Weights of a small transformer language model.
Size: 16 layers, 2 heads of 64 (1 for keys and values), MLP 256 SwiGLU, vocabulary 9709, 2.71M parameters.
Architecture: rotary positions, biases on query, key and value, tied embeddings.
Training: a variant of SOAP for these matrices, 107M tokens, 2002 steps.
Each number is 128 + 32 x the weight over its row's rms, rounded and kept within 0 to 255. Layers, rows and columns count from 0. Numbers have three digits each. The size before them is the row's rms in percent of the matrix's.

# layer 13 MLP up, 256x96, rms 0.158, rows 0-131, columns 0-47
104:153079138140115149090150220135155122142120121094094127129119084106122143113191094113143168083129026107101141056141083106135150156170144090130136
098:169162107151129151120158165188125115167155115118130210091089114123154154131156101120101183111169100162155132128115122174110060137157156099064066
098:106127199096161112196178154109097119131115119112145090104152135136155182186121165169148095143095201115099137166135100135148079146122077144202112
099:181148192105142114156136153153125120173055120103162133088167133129118114177110118120059098125156186111090151147071156165147156172181089064130095
090:132226153098176082173137149087130107082145110099131161143139150114109088116091200158176136126130153142131150059120100056155114096156073136080140
095:030149187148133157144130092126173130101130179128132131161127191130152155079076142160131117132179125154122140111126130096146116112138184128132136
111:072139118160198144135124163135141096103073115094175158129064083161116126160124090139116145179077074089099159157105117142150171122070129108135154
095:106151112091140140119086143183119185153125067108164117088142142142119122116139153140074104080123145150104130074121127132165120067095129086129131
105:131100069173067108065132131170138157125182123111145099179114117025130188134168144083135118148127121145138118129164113189135116096072121145145103
100:067127136117114157133108115142053165127140150165192084089158140123120153133055095138146095142104129180182104113119155153095089173167168152140134
103:104124116132139099134140118060083101132124057141102084121128110201103120086121156155114124147154133124096188098135150026103154168136139138118139
095:160140101130107156077127161161111082129099130135100112148078105163062164096198112151141144125134099097141132150107159096119113118179160128126148
107:129194134119161050098177169137112095163142123112114176131132145162185105155071167101167110125089098144162134129135108168127168175175176152125101
105:215181155130215096126162137137104142136108124074120147075102113121107131165135125141178151130176155082119149105125105140157085199156111118153094
095:141106141154154142148112178138159135096150125138119131092109176122100152158150107117111113177117121131096117130171123210104105077105114149135130
095:108077160113131079147129074107098156070155160176135064149087151145160107081123103219091144154124125159138125173145128128128160121128130119070122
100:110133156110096159100101141174110155098145168100143069035066141154174092175156144151068148121130175131099160124179167148192068162090107162153136
101:212113145096134114160160182102103133092123154136176145115144160182123204137131123153131103103095080125105083117054129117160187078125225165152163
104:120143132105134172179145167147135123104127099139094092138194148076166149159162116184172117143145133173121086105080175132155129124094144151123127
091:177135133145121118127125160154188067116123108115102150054102172134111104132088174130094167123184121095108148060114126118135202157180167093168073
106:111141158177143147129143113115130111114138148135095151111131117178118056145162159173138198139081125126149124143151064126087190173120154128158093
099:157119143199143119089125123169168108138155137085120164107105144137162077131168171089125134098130107085127127097159169119121132106121136067118153
111:139051140090159114145114140120127126161151125185142174119067129102121194118114149094112133143119099144195147111062104147132095131127167111091186
099:147193120106144093133098112158132154116138094137191184095130122110161046110114137158172132156144118116175097143120148167126079166106119088189191
101:166180136189139148175165136153127112089124141114141160136150056144142166125155146097136131087144158090137133143159096135143149100127093119086160
093:158086157131116140079088127092094187057118164100085150140114140107118135149121070162150139141154149074120073107152138110147082156150101122124116
097:121028106145128096122133141101087183195102107127102111139123106139133221157152135140111169117130139129200144101145127131146154059160129120158108
091:189149092158109076093089164160181110085169169126111099185084120123107105101177127140130086125127128167138163139113131126124182111067102125149114
108:142171045121107079133157117144125115089125125121134161136112139049126086092130094154103116145069194157182133118165169152133129069106159106157097
110:178140093126151155135117124095141093110082141172094098091132117070186121137148119136139074143103120132129133057137062126121144134112111191095073
100:133088116182144139127099159130062082135125032094108125069090117178145124130133127131093106148138083121141104096073107102090071120127084093137173
104:079153127146132152161174108110178170114082121072194197138083117149123129108142125135099159142146144146143133140130119069095093107143131150085126
088:135102117093121143114083148155106180117153055096102111102111156122184144099146168123086134100099160141205167127135149076089148150151134126142077
095:099141158094110143128156188134089148123157088109151134114148130108110109200122116138158175108104163181077091103165160093148053122169131041154118
112:061134118102129086079101107094134132142127125118136134144031090058161131146104144128205140094088143100178155122131168137174145111144126093168133
087:119125096136148150116186142216140109174095102129182160120202091090097131129147120135131181114137142059116081096128092165081143131140080131147101
095:148050146204096116102148112115173133117119182114153178080131152073082158099146157140149139179152105106091101170119090122160132109098107137143121
088:114096117104182198112119129109139070064131120115133129095131096114054134142151092142148126119112076121165119139146079085123128120167122148166097
100:122091131046174107122105140161141111149135172084140086227144136114174145107147147158115133118081112083140192104144124131148081149106172128104128
101:132119153120128117080117100125116144031098112144173125104131128129163084137071148107115081073164147092126152159187147178114146196112086167167090
096:182105136069148157143166119123142070157101101164073175124075111167135155139071107153134114138134100142133097121097169088134093102113123083153150
100:145153166138105112148127126165169129140154094136170112153156111130111124105114123117178131158183090138135136146099220120174120109095156096217152
114:094190115126145160107122138131072142113074162106168141144109048140122133164107170072147173134120156099190107118121147137110137113163076182183114
114:097149133125142058114136084102181125093144116210119097092138181078130116119155100163116145167137094124046113116208110148092169144159141137112155
102:197139110051099147099081149092136084121166106135132128002112138142119110101071100102118115123046161089124125160110131148145112135136117173127128
102:116115151110192131173109141139139114090119152133085081133115130077128095099093164124115123125115126069149137091113121147123155113142137109139037
111:122130128128113106150054148149183197113153140117108113177119123105141111146151032174143102142119115122097176110090169167099144113066120065112140
118:096074153123149129107097112120136130124170129140085134144164124153076108154155136068069146134116118182140136109132073084113165154204124102125133
094:069178121192173114160100115085193124142137136103147143113117080114105126114129123098112107127121115115132114137176157109116184121130075134086113
101:168085096149100160118110136152091187188124109127146065089137064090151117111108094153104065098143130093103114123140103139115160149116134160076154
100:114126160079096079118119138137101159141163148124094034119117087076161098118147102139076083026085097129161147138142131169090128141096176154087106
102:121106161122116175105092110062116078131113142197145139099172181108159198069137132105136160130088166146100162117128149147102090094081171150163101
091:174081116103124085131137156151127105080102137125152139134152110137113174093123145157127080171113170067181042145136105011134128126162079127149117
103:183134077125087124096113116084101102135155135168137149033138127125151123094135091138079096113106116134101202147118166137149102117163137174169229
104:142187159169098110118120104084159143100118147149142157165081100127176149105076151069141050183102168081138090133078113122141159111098134213158123
089:143173117082109133073122052136150080123133190155093076085123184127121148156146139134123110145100127135088059187113140172090114153148085089090151
101:106101107188161137076105165132185114108075094117123177115106105109208105111103123189134109153117127158120127149147145113126086134111136155126120
101:110149126108126097151037167118125137120118173118122167092141121134134128109123140121074135166071115119129208126157098126109134154158121117083104
094:105138111188157132082177058108133152148193155115059117113128096124164092147164124136177116131155153127074167120202119176155205130078118087128143
102:148137151164119147177087125169098096147158098121088069105058054105092129134165095176131158159182178146104128147158192141186159140141150134106088
090:141092184038140110138154139132081164189123117138129145118133107089073130099067107092055115133106160108171141121122100091077184162064106157149089
105:080153118151140171113147132090136074065143198118135140147122155153131114151119174147121106114161145155080109132126206104188146131097178091123125
103:255120115213123126102111128083074133138130128132174105145167177145163177129128130094095063166094150113114134099137121132155100110115111120148134
099:145071193124088150135132143136162134210169162210133142144131153116053101122104126165125075169122151154129126089177115160124086131135100126168173
105:143162180135114150092125132097136142133117126076112116095156190200178150086126102197152154143125122194114098165156121131130072086143189132131100
108:136153133103090161119137169135115130082108117133084137166117092097106030079167204106134138122114148147161120152158117115090225138109184126129120
087:094098172142109192115172143125092134128124139097108107094137169123104129062072152157155150075092120143086132069137173154128154144076133114082111
095:091161053161103120170105121100065087107117190163064082072098085090088106106142096157139097132131164149133142101143102104153185141105096127091158
103:171161168109138118130135123085109121105164138132086148148137056100154132120158155166103074137162110112123179145161141149141130171161147172069127
107:129148161116175120116166159127132124111124153164097180196100110161152069144088136100083132191122148075132159101125126184073116113087126104122147
094:100133129143137181099040165108111106090184061122139149182130158141105141133122154166139114159109115155116130152140088173134099138111205141086134
099:111173186110159169139135119127167145091156157236169091126166130137119140162126127128192113200096129123137167115160159105135124138137148064130128
128:046150139127117141113174140171154155168150080138174113174139119168162149123055107103163096121144179088126145123160097112085160133148152149088162
101:131168178126112147060114059178131152170169134078156133153098147146133097062131113181191125153093140145173157122117131100121087084089031107141159
105:111125136171088131118062144100130113157074102131187166152160127110108093156147150195135091123122158122207063106131121136114124136187100134113188
093:151130125073132164100128098147134141134127143101132077104255155130139069081128160132086083091093154043087155136161117087106070114122141088097128
098:138150125115134119099131124142151084127123170161145125129186212123132101184137088120129136121132066099147177103075075142156204107108125135115116
095:113087098125142100133127126114124141110115136078092129141116143142145126115162167183157082146087139096116144112118152058107112100146112193108090
108:137134125143133107176160120125117151152152137137126107134153125178098143142107119139119132134051116148086069124090128153121171162147099197172142
109:172203128134112094117178118118124133159091108124115138143134081117144128184143095091179129150058123054109185090084082079116132152151102138111113
096:105099135122103097158101119161098130077082149168165234127130105115152118169185093108111178110089146154081078098110127211165151095077148118090164
102:128091068192034159099116126119085151108082123094171104149040181103187104123159105107107138140153110139183076104092135100141148153183197162115089
097:148112073100157127180070134149150188097112153185134063119126165140135153179138127170162130162092069089153171130144126128087129198136107122114131
107:119052160155139083121069149131126166119230164171139169192135144102123135095128074128158055186113138143111121088136120128170114125166224157180174
111:121203146110088164084191122126074112080159145102170157151167115128115114124141165100108123077146141130208123084119079154109120118114127127137091
091:092143088124130093141183067151207147117126098119177067128144111080149109080146160099136124103152122155154129100150141191126065121107221150168129
105:071074119114119131086103117088157138159127103127103070077145187134125127112159073123172160165173122104135165144083145125109101140142168194189094
096:157167143140102123115150139150145103105147114170164205075129113139122145175110150111077112118121122128094119169098141101102142126128134130103104
089:164121178159095117087152122188190149163152104079140186117129060095097210141147125118128148153141157146151132199119162152142056115118130146090155
094:117156220129155123096120076132099159107194119120142161143072125119184120171153108162121150154144071156109135096142130187092113171090153111116094
098:148118209131105062109101095117153133124166179119090141112140159079156087121164126150174135143136117123172106090105160098100143103141148112096087
092:153117139137183198133091143134134078127032133103132170103165150123116146112083111172123101118160192032144096178174148134160095108107108132154117
095:162042153173118145173134152165152144130094120117098159119133123144111089099136138072151174128117176099141028175122194092111114147119086131126180
108:125157088196187140146150103123151126089097082127166176131112139167148119096134102154153129111145117071097144112146145103073143162176195189098176
104:109154075125077122171091077174181134098091136166110131096126121141154115138097143176145155131139111112127116135156167136122159135132104117076149
093:209092156180079140144116202159171119080132129081107122134137121149112148127137139149071180126091181134090133107157142119153134097131099185132122
100:198093112122149105136143120118148177108140117140158136149130110097098157147102068115122146134159083102124091200105098107107146120189107151104111
100:106160121144119134165109181089147144093147153125188138123172092062086185086110046157117091099159152148151110107049112172138135094131166135127112
111:099078117126148108134098147102148057122148125118148071162154134157085134145119136181138128169152144106119082129069118109142182241118120092173102
106:146087139103101116089171169095124123174071111124123113128108163104168111114167094102136148115105166073092132152067150184098104153107119120141190
114:204106121166127120103128154134149185123132161155159088113146071109101122131105112148113038112101132135072107133100109119105147130187168103109134
096:143101159155166145087118172077151126057097172102139161098146138080110046159156136148117068105083071150097129145119201114070158144136133154136140
097:166183118136121123150154133113133081060118151123143147128139098131096192138100118125132062148169141133128134145146173076152083183085170030130163
107:110151102139132167100165108150154129159137147159146174105092160174090114088126120140147101137185218131126194057129100112140135111113160128151111
088:157098135155100128090140108112147116042138150065170165144156107187146180218144048141131055104137167161079118119135126099103135102126122080153102
096:079144173128109109088065144132035065146094102107127119109068134148137114077141086137151161154090178180167155133171111094117125134164097147183092
110:127100135144199094113060138194123093127160181156133132107160160119109207142097138066146137132109129142102157065174152124141087148145134142168128
093:097135052092148146160109156085115127180181074090167136146185177123113053130138170100142152134117130112162180170078147128093123143146117148117153
108:112150113072116170075117171111111127163124140161110053113084167106139134151082130126148133096053044144105144140155112175094085098132089053161088
095:145132110103134102207158167098142085128141163120111091115102195175142115089098105208121138102174165140107097116153158095136157163172111097161157
088:113117155106089126138129122169154077163158087199128104084089151113166103125147156220093091117135114120108156130153096138106153150140068140119121
104:126094098129156141107074162217112117152103079118104129108140128117083171145089106114116115170169106108119126054102223153159107152084190074141112
097:157147166112148137115088083111183178187122142154093145113060129140124083147055086127160172142099124180151114193135174198128169165141128159134127
092:143142099099120154155127114148140165137132154097147120080098085136083131141128090064045166074120110122081113096175152140153129173182142167106085
089:128077103146159198175109116142120100194108107177133133118115100085089196087176167054152117116186149094139127092117141063132120128199131105123116
103:173116063147158139105180104193155138146149077127127136114119148133120142146138125098149109113089126140143078061116152166091117131121166166137057
107:107122112231149110122102124171123175154157152077128132134038152124117163112122129133154126204139181089099102171164210105138128128187141149191119
096:152113145098089117156105150154099117162075174097096150073102130164142135135144108081147122125129102160137110084093102155124106138126088121135201
099:119094180147133089188148122087151036088150107095134106144176117157158145080168123144092110148104152063138121104139100131166133155125124105174158
100:159120143127144092174158076097097170146134100154136147095090181163113094100141155147112100152134034099143132093179188146129154166111227115128122
104:151205138146129137187105120167134114157120110072108126120110165164145132105147134156140159102119111154136154059159056066116082186145146117132130
102:145132135151192132109130108110124159047113092125142149080160157120185103098179105135125128117120160130126120147137132164115072108128151105159117
094:097127109097096121153109130164117200125094107167177130179134140121094151215138144159169153125122124154141107138102131133121177050163096048121087
093:117155131091118120122114095094139127141176130120084138163179128157167165104143100188117133102105142208120090097133148056175150134049145133154098
088:026128128093129106107140141158127097107088175122198139070130131111105130127139094118085140106103133146191127119131111158192189117132101116095137
096:138073083129092104226091076151082093104147101110062114157112111136126119118128121201101118170096094131142136094127120209114131107141125107111084
103:130167119123095110127120145112189103167164133189127143152117163195112097205124106105101171170193064157110145118130146175111162143121111163081125
097:134128185168182101130118161135098092147127155142111157164113131137123132098155151181143178104080107160105083187143104161107076108127146116106135
109:171111143141137103095111111146169159113109194105162159120121079138123072143121082104129180093122176169136091125139168088127109093147125113122093
097:067097191166132138209108114128139109143173107117074128083126158117151082122167146104141144092186072149112096107201126140112152094166116143124115
097:095109143045131103168130106116131104100134099088118140117113153155156126074094159143120165109103135047191124148132134114129137163079155124096148
094:110144134135150154106179197139089107142119198169140144139180137095112112129116102107096137131110133103141099058110084157136068143080127128138105